Weights of a small GPT-style language model, trained from scratch on English Wikipedia.
Size: 2 heads of 32, MLP 256 GELU, vocabulary 8192.
Architecture: LayerNorm before each block, learned positions, tied embeddings.
Training: a variant of Muon for these matrices, 9289 steps.
Each number is 128 + 24 x the weight over its row's rms, rounded and kept within 0 to 255. Layers, rows and columns count from 0. The size above them is the row's rms in percent of the matrix's.

# layer 10 MLP down, 64x256, rms 0.291, rows 0-63, columns 0-63
size [ 99 106 100 113 102  94  89  97 105  96 101  87  84  94  95  99  95 107 121  96  95 104 117  88  91  93  94  93  97  96  91  90  97 116  97 115  92  92 110 100  88 108  95 103 104  92  92  96 113 103 105 106  99  93 114  90  98  95 102 104  98 101  89 137]
[[120 145 170 151 134 128  90 114 132 130 135 153  98 159 127 122 156  85 105 141 104 137 132 156 128 170 144 151 108 127 161  97 134 176  99 132 142 113 128 167 156 136 124 119  74 128 179  94 117 126 144 134 136 129 134 155 110 161 116 103 125 106  95  85]
 [ 97 103 142 135 140 131 136 137 113 149 105  90 106 120 119 169 127 187 149 106 115 137 102 142 107 130 120 134  96 120 146 123  86 157 108 125 112 125 102 120 130 132 149 120 122 128  99 114 109 108 121 186  85 106 110  76 133 124 125 144 121 132 117 145]
 [134 149 170 101 132 202 143 136 123 143 116 109 139 227 126 124 185  64 134 115  88 115 129 120 133 159 121 158 134 111 144 156 168 107 133 205 120 114 150 139 136 152 122 156 136 112 156 143 133 130 155 102 122 126 129 140 116 144 148 137 133 114 156 111]
 [124  73 105 123 145 108 126 127 139 138 129  74 156 146 112 109 132 143 111 142 149 127 117  77 116 105 102 149 140 135 123 122 140 157 155 136 111 136 119  84 151 119 148 144 155 147 121 136 120 124  64 123 116 128 128 113 159 107 173 123 111 101 107 112]
 [135 153 136  96 112  95 151 162 124 134  95  85 147  96 125 140 159 156 182 142  30 165  75 131 129 126 144 100  67 114 108 129 114 110 121  99 121 121 121  97 163 133 107  80 146 157  93 128 112 137 132  89 134  77 112 110 123 115 104 117 118 110  99 110]
 [142 174  91  61 170 150  99 104 138 132 163  88 152 102 111 102 123 102 112 163 138 135 145 156 141 130 124 133 138 122 134 161 177  72 122 125 111 146 155 104 112 136  74 129  95  86 132 126 101 133  89 104 135 125 147 134  80 121 102 156 125 136 147 160]
 [117 112 139 139 105 120  90  86  80 142 139 102 139 134 162 156 139 149 129  80 122 134  86 153 129 129  81  79 173 118  94 145 115 144 143 122 140 137 126 135 152 132 129 109 130 130 142 128 134 113 165 136 137 172 126 112 140  99 133 137 153  93 138 128]
 [119 140 125 135 119 131 137 126 125 122 121 144 120 135 164 107 182 149 152 126 140  98 117 142 126 122 161 133 115 149 110 136  99 183 153 199 131 137 136 130 127 193 128  80 106  95 136 134 102 155 153 114 130 166 121 149 130 162 121 169 120 110 144 148]
 [141  74 100 117  84 146 162 123 138 137 107 115 146 104 144 163 123 128 137 160  84 131 130 105 109 114 140 110 103 164 121 103 180 138 126 146 124 144  81 146 135 153  94 138 150 155 104 135 129 118 165 110 136 119 102 127  99 120  87 159 109 125 124 143]
 [123 159 117 146 135 163 157 117 104 129 124  85 142  98 138 134 138 147 147 151  91 142 145 158 122  78  56 129 123 178 146  89  83  97 109 122 154 116 125 159 163 110 143 114  89 128  87 115 125 108 110 163 169 142 176 110 117 111 100 116  87  78 118 152]
 [ 95  96 160  96 100 130  83 139 149 136 135 110  98 104 119 158 108 159 141 156 142 123 135 137 148 163 161 135 102 113 116 130 179  91  96  91 143 153 124  90 101  92 125 141 115 157 119 112 123  73 158 115 117  96 110 142 150 124 141 124  95 121  53 100]
 [147 115  94 101 101 103  97 137 154 130 143 112 124 114 143 120 155 121 141 111 140 130 111 138 124  97 158 132 177 158 129 120  97 124  95 103 137  88 109 132 133 147 142 151 147 141 118 144 170 131 100 112 163  98 115 123 150 109 111 132 113 127 121 135]
 [118 119 117 155 163 108 114 137 121 128 112  95 105 106 108 133  72 120 114 110 149 115 138 131 156 120 111 114 134 105 118  93 107  98 116 140 111 158 121  68 139 138 163  71 120 106  96 128  85 138 137 151 163 163 123 114  98 138 126 125 131 144 127 120]
 [120 112 132 113 164  92 174 127 109 129 111 117 137 141 163 152 144  96 134  93 137 152 149 114 119  73  91  83  95  89 131 161 169 138 127 118 130 128 123 105 132 104 115 101 137 101 103 139 119 107 124  96 129 113 170 109 161 143  96 141 172  92 132 151]
 [145  98 150 156  65 124  82 145 108 136 126 115 128 223 136 145 114 136 126 139 100 100 147 128 157 161 158 123 133  88 150 121 129 126 145 139 125 140 179 127 131 169 138  88 133 132 130  97  94 102 122  88 118 122  98 158 100 138  99 126  95 142 156  95]
 [135 118 135 128 153 140 126 127 142 168  96 147 133 178 150 123 163 119 151  99 176 111  90 122  78 125 130 101 145 148 137 110 122  89 144 158 147 128 164 156 115 122 141 126  96  92 136 117  98 134  87 104 150 129 158 188 127 141 150 117  88 158 131 113]
 [146 103 108 115 141 133 116 133 159 124 148 190  79 149 102 151 111 120 127 182 135 120  96 104 115 119 127 111 144 167 159 124 140 107  97  89 165 147 150 170  81 127 127 121 101 110  91 154 134 158 136 153 101 152 153 122 118 122 164 127  89 143 139 153]
 [114 105 145 151 141 118 128 154 145 113 162 154 121 147 152 154  91 106 118 134 123  89 106 150  93 117 117 138 144 138 141 154 154  93 152 186 167 157 153 133 108 102 103  90 175 155 155 127  89 144 133 162 109 131 173 131  82 118 122 121 141 138 141  88]
 [134 116 173 140  86 159  99 135 122 132 163 146 143 180 126 114 142 165 166 127 111 124 124 130 121 118 134 118 164  79  77 152 164 150 126 109 134 125 118 147 106 155 136 154 117 106 142 159 249 139 109 128 142 143 172 151 150 135  93 135 152 133  92 126]
 [127 160 122  99  90 176 164 120 121  97 128 143 129 134  79 127 133 125 102 108 114 138 135 169 172 133 118 148 150 172 120 110 155  98  95 162 113 120 105 133  94  98 138 130 182 120 128  85 118 115 141  99 179 117 149 153 166 105 147 125 101 123 108 119]
 [105 162 115 123 149 141 116 125  76 166 155 124  98 146 140 124  97 182 134  72 134 117 121 135 121  93 128 118 120 143 107 158 118 103 172 129 105 119 115 115  83 190 140 131 136 147 108 126  97 149 117 160 131  95  89 153 115  99 136 137 115 143 168 110]
 [133 120 152 135 115 117  98 139 141 166 111 107  87  88 111 131  85 173 120 122 115 141 112 121 122 115 180 117 168 141 109 120 123 159 107 141 156 156 127 115 108 119 146 118 127 160 115 182 144 108 128 157 125 140  98 153 158 136 123 150 149 162 128 109]
 [105 138  72 153 134 144 113 157 112 140 158 149  95  62  94 120  90 115  87 158 106 137 102 100 109 144 148 146 120 129 116 146 185 120 104 133 138 120 107 111 115 114 151 115 136 155 135 103 161 114 153 138 114 136 126 106 107  96  68  84 106 119 105 132]
 [168 154 122 140 125 115 146 120 140 152  84 186 119 117 103 121 112 166 117 129 111 157 128 125 132 121 101 122 178 152 126 119 112 131 125 173 109 134 115 121  89 145 119 136 128 143 112 157 125 135 101 127 131 148 118 149 124 135 116 158  91 142 142 129]
 [126 109 153 148 113 127  97 164 137 159 125 174 103 148 100 124 113 141 144 132 110 168 130 169 111 144 118 149 157 188 147 151 154 154 137 145 187 140 143 131  77 108 157 130 194 131 153 106 172 126 139 146 117 153 140 144 126 118 146 147  91 142 115 107]
 [149 135 151 120 117 163 153 145 129 103 128 143 172 108 135 104 141 106  79 146 120 167 148 118 135 133 100 143  98 124  92 147  88 190 131 128 117 152 120 111 144 138 144 141 143 133 130 129  92 109 129 124 106 132 134 103 145 109 128 121 138 112 110 109]
 [ 94 139 166 120 162 143 110 123 126 132 112 148 101  86 123 149 137 168  71 135 161  97 165 135 122 153 107  98  71 117 139  81 106 125 139 154 125 119 137 123 128 111 151 105  83 139 128 120 106 145 118 116 117 155 159 107 143 106 122 101 193 154 126  97]
 [113  98 138 128 120 126 109 183 150  87 136 120 115 114 127  87 143 169 142 139 138 117 117 116 118 114 101 141  92 124 113 100  74 151  97 156 138 127 141 149 121 160 159 124  94 106 122 147 114 163 111 127 129 144 135 118 105 140  89 152  81 106 158 180]
 [ 99 158 119 112  97 136 136 118 122 103 156 104 139  83 126 115 140 139 109 130 145 119 126  92 132 132  81 117 104  92 137  55 154 150 122  90 102 103  87 122 195 104 104 169 117 180 108 115 127 122 156 144 163 114 146 122 132 122 127 114 143 101 158 155]
 [149 150 126 115 114 131 146 139  92 115 126 113 110 155 160 116 136 134 112 135 114 127 145 159 181 127 179  97 140 136 176 117 100 136 110  98 172 132 133 150 159 150 130 113 126 136 120 127 159 147 112 137 108 143 123  92 139 175 115 128  92 109 155 115]
 [145 137 133 137 150 107  92 104 123 137 158 153  96  88 127 127 151 137  98 136 136 167 157 133 149 118 174 122 106 138  94 124 107  61 143 133 132  72 118 127 109 147 128 168 126 114 165 124 153 124 137 196 118  95 105 128 177 155 133 112 149 155 142 124]
 [143 141 156 105 111 136 134 142 133 151 118 136 103 130 135 124 131 103 102 131 123 100  97 120 110 126 142 185 110 140 142 123 140 116 103 150 153 105 115  97 108 110 128 117  96 172 135 107  98 141 173 153 116 147 144  87  86 102 194 111 117 150 128 102]
 [122 149 135 154 109  79 144 118 168 153 121 136 129 158 163 159 134  93 123 113 154 137 145  93 122 154 121 131 161 125 120 155 104 153 111 143 136  85 148 124 166 122 111 155 111 147 117 131 115 131 141 149 121  96 156 124 134 128 134  93 149 141 181  76]
 [116 134 109 147 153 129 124 134 113 165 134 164 137 104 149 157 115  92  90 127 107 112 146 139 154 101 144  98 148 116 128  94  88 142 148  97 133 144 112 136 175 128 150 149 122 142 140 123 155  98 116 112 130 132 103 110 107 118 130 131 149 110 161 132]
 [148 107 115 107 120  99 131 129 121 155 111 123 143 107 117 138 137 125 153 110 139 152 125 142 140 117 121  93 110  97  98 104 132 136 123 144 149 105 150 151 131 118 146 131 140 102 114 134 115 150 143  78 129 130 106 139 127 133 148 117 146  77  92 143]
 [133 141 102 155 133 109 111 164 165 128 148 139 105  84 125 129 129  92 139 176 122 179 141  79 144 157 102 106 102 172 136 128  97  96 121 124 157 121 131 128  69  64 138 123 100 141 163 101 137 113 109 139 154 164 209 141 107 114 159 125 171 182  86 124]
 [131  73 118 145 121  96 173 109 162 129 133 142 142 116 153 166 129 127 112 124 145 143 125 123 127 105 129 122 148 139 152 146 143 128 163 152 116 141 136 148 127 136 122 152 103 120 146 137  80 161 131 148  94 142 106  84 136  92 147 147 157 120 168 126]
 [189 125 168 167 102 143 141 101  99  74 126 123 162 115 154  97 136 144 134 136 137 129 146 118 153 158 179 133 140 104 130 117 120  94 119 136 144  89 139 106 184 138  86 150 130 145 135 140 106 117 138 147 148 154 152 145 150 145 103 133 150  94 121 138]
 [ 91 130 141 143  83 166  87 124 122 117 131 130 149 142 119 132 143 141 191 105 111 139 131 106 116 132 113 134 105 137 178 125 137 101 133  89 102 122 107 145 117 119 126 130 121 104 115 160 124 112  96  87 135 118  83 165 109  84 173 190 104 150 117 146]
 [100 144 126 153 145  96 134  77 127 100 141 182 114 107 146 148  96 141 141 101 134 140 126 156 163 157 148 149 137 154 134 165 132 133  95 176 146 123 129 146 103 148 165 134 151 138 172 144 120 130 139 172 142 118 146 139 158 147 121 140 160 100 137 143]
 [114 107 138 144 111 157 136 140 156 106 147  88 130 134 113  82 131 117 117 133 114 112 146 119 107 127 104 128 117 101 110 123 123 168 147 120  80  91 102 145 189 131 151 165 133 132 103 138 119 136 100 142 146  98 106 164 152 115  94 109 134 132 167 129]
 [104 129 176  94 102 164 142 114  75  79 102 136 129 187 122 118 127 116 130 116 124 133 132 128 141 117 153 144 127 140 113 128 123 119 107 128 118 122 120 112  93 111 130 161 176 102 139 118 114 113 124 119  93 142 110 126  80 121  95 142 121 107 161 161]
 [184 133  88 103 103 112 160 123 123 152 119  91 108 128 175 102 106  92 144 124 111 110 126 140 139 123 155 156 146 114  94 146 107 134 123 139 133 107 121 108 144 156  75 110 202 146 151 107 156 119 125 161 139 112  70 144 159 129 145 157 122  92 163 133]
 [ 84 109 102 124 138  98 154 144 122 118  85 131 135 100 137 106 141  70 156 139 120 142 122 116 122 137 110 179 173 141 155 125 124 107 140 152 156 107  82 146 131 142 131 146 152  99 152 137 166 128 139 120 153 128 134 103  97 179 127 161 131 139 105 130]
 [152 111 131 114 109 136 106 115 171 117 145 109 145 145 102 131 128 155  97 117 159 109 158 105 126 116  90 120 117 105 105 176 125 128  97  76 101 133 105 139 152 134  91 126  59 120 121 127 134 116 122 144 128  95 132 136 106 132 123 135 143 143  71 131]
 [143 171 111 144 155 131 148 137 137 125 127 140 199 130 114 124 145 136 121 103 140 101  88 107 106 131 105 157 119 119 144 156 158 191 127  93 116 150 153 136 161 161 138 152 132 130 121 138 122 149 159 136 103 133 140 143 114 124 140 132 149 165 112 127]
 [126 148  92 143 157 149 156  83 141 105 150 127 123 127 149 115 154 144 119 120 148  90 184 106 150 138  83 125  94 154 144 126 115 134 140 157  92 113 125 165  69 116  89 103 116 155 103 134 144 125 148  78 107 137 125 113 119 109  88 121 143 163 161 105]
 [167 121 135 102 123 168 125 152 135 144 100 108  93 168 183 116  98 133 128 122 107 125 124 108  95 121 109 131 142 138 158 133 167 135 114 136 127 139 159 149 131 147 115 103 119 113 127 129 125 182 103 128 172 159 109 182  91 110 127 174 137 137 204 109]
 [ 98 146 147 154 100 127 164 124 124 117 133  93 127 156 142  86 153 104 171 139 137 127 147 151 172 127 191 156 157 111 107 135 112 100 180  85 128 127 132 130 142 135 159 147 166 118 168 111 128 149 117 147 146  99  85 162 136 154 125 105 135 151 134 144]
 [109 100 124 134 117  90 140 138 160 122 109 112 125 165 136 132 116 132 162  71 129 177 127 129 141 137 152 131 135 131 177 114 110 201 141 132 137 136 110 144 125 131 148 136 140 150 134 119 129 136 120 125 138 141  83 103 126 123 154  92 131 135  79 105]
 [142 157 182 118 114 160 134 107 120 153 114 113 158  99 108 157 138 136  75 128 101 116 150 107  75 104 173 147 158  89 114 140 146 104 132 107 113  94 167 114 149  93 109 145 150  95 157 177 117 123 116 124 129  86 177 128 139 130 124  99 148 135 163 120]
 [131 127  91 131 127 101 144 108 109  75 154 159 149 110 115 112 140 134 102 159 211 123 163 115 110 126 110 127 196 153 119 122  87 130 128  94 132 117 145 108 134 116 119 150 139 134 138 152 134 130 151  99  88 157 117 109 128 119  89 143 128 111 113 162]
 [121  99 137 175 156 124 122 104 159 129 133 122 121 179 133 158 122 119 135 155 131 115 160 124 149 145 123 159 117 110 138 166 150 154 110 139 106 145 140 149 120 148 152 127 127  79 108  98 179 158 104 133 103 132  83 109 140 132 150 124 143 151 108 146]
 [129 119 125 144 144 124  51 127 136 170 154 122 142 124 127 150 147  84 155 165 143 104 130 131 113 135 146 123 148 125 105 160 120 123 172  65 123 110 130  71  90 132 124 119 105 129 134 129 123 127 131 145 140  48 139 106 118 143 141 104 108 180 113 100]
 [149 120  83 141 155 125  95 130 137 150 123 133 105 110  77 155 115 138 128 144 119 124 119 138 130 128  77 115 121 108 113  90 129 139 119 123 117 169 148 103  92 130 102 124 142 118 112 130 161 104 137 132 101 132 128 120 176 127 143  76 134 127 131 106]
 [148 161 133 107 150 144 100 125  97 114 133  97 122 186 132 105 101 140 117 147 126 143 180 120 127 116 115 121  95 159 110 140 128 111 155  99  65 152 169 121 121 128  85  88  65 118 146 119 116  87 121 107 113 147  91 125 101 101 107 122 103 152 150 120]
 [ 88 176 120 118 125 126 170 132 120 106  85 139 122 134 150 114 126 101 129 120 171 115  95 148 114 115 111 136 125 107 149 100 127 120 121 144 136 139 119 128  88 136 129  98 111 115 127  74 150 140 112 110 150 141 104 131 157 123 116 135 126  80 123 162]
 [124 117 125 121 133 108 122 116 132 103  97 169 112 108 153 110 149 119 130 120 122 122 100  89 114 127 154 118 137 102  79 149 125 122 105  85 125 135 100 122 166 126  95 127  74 112  91 141 157 130 110 123  72 144  94 120 106 125 136 106 136 127 131 126]
 [176 155 129 145 155 115 122  95 109 152 168 134 144 140 137 120 119 105 130 134 139  90 187 145 133 156 157 104 150  97 116 131 110 125 151 185 132 128 144 147 155 115 110  93 156 132 121 121 149 122 156 101 146 109 159 140 158 194 134 140 137 130 162 121]
 [114 107 151 107 126 124 129 130  81  82  89 138 165 142 115 114  88 171 132 101 126 124  95 117  84 124 108 124  87 127 151 100 123 165  75  67  79 153 138 118 176  87 166  87 141 114 124 125 103 106 140 107 117 102  91 112 122 100 142 133 113 132 141 152]
 [141 186 153 126 132 135 174 119 107 116 112 144 158 127 100 115 127 137  92 144 166 116 129 124 119 139 169 129 142 161 164 140 135  89 137 161  94  88 169 117 135 118 127 160 110 136 135 123 111 100 111 135 123 142 150 161 162 135  81 140 106 152 149 125]
 [119 153  94 116 148 109 140 118 116 114 142 169 120 164 110 159 137 105 115 170 140 130 115 131 148 142 169 151 162 120 107 153 163 139 143  79 136 153  98 145 145  82 119 159 187 114 136  99 141 153 113 138 165 138 142 136 139 147 199 115 116 123 102 135]
 [121 122  59 125 108 114 128 121 157 129 134 112 127  92 120 140 129 110  99 115 103 102  82 129 116 138 134 111 108 103  82 122 145 145 153 136 137 138 149 114 104 138 120 170 120 141 110 132 111 130 122 116 115 119 166 128 109 125 173 110 141 152 147 103]
 [131 123 125 112 215 135 148 152 147 107 156 141 152  58 108 133 113 125 143 100 122 149  99 183 140 146 102 128  96  92 189 118 121 120 163 111 129 148  84 154 100 123 126 137 110 150 128 138 121 135 170 109 128 121 111  81 126 181 134 108 128 108  58 155]]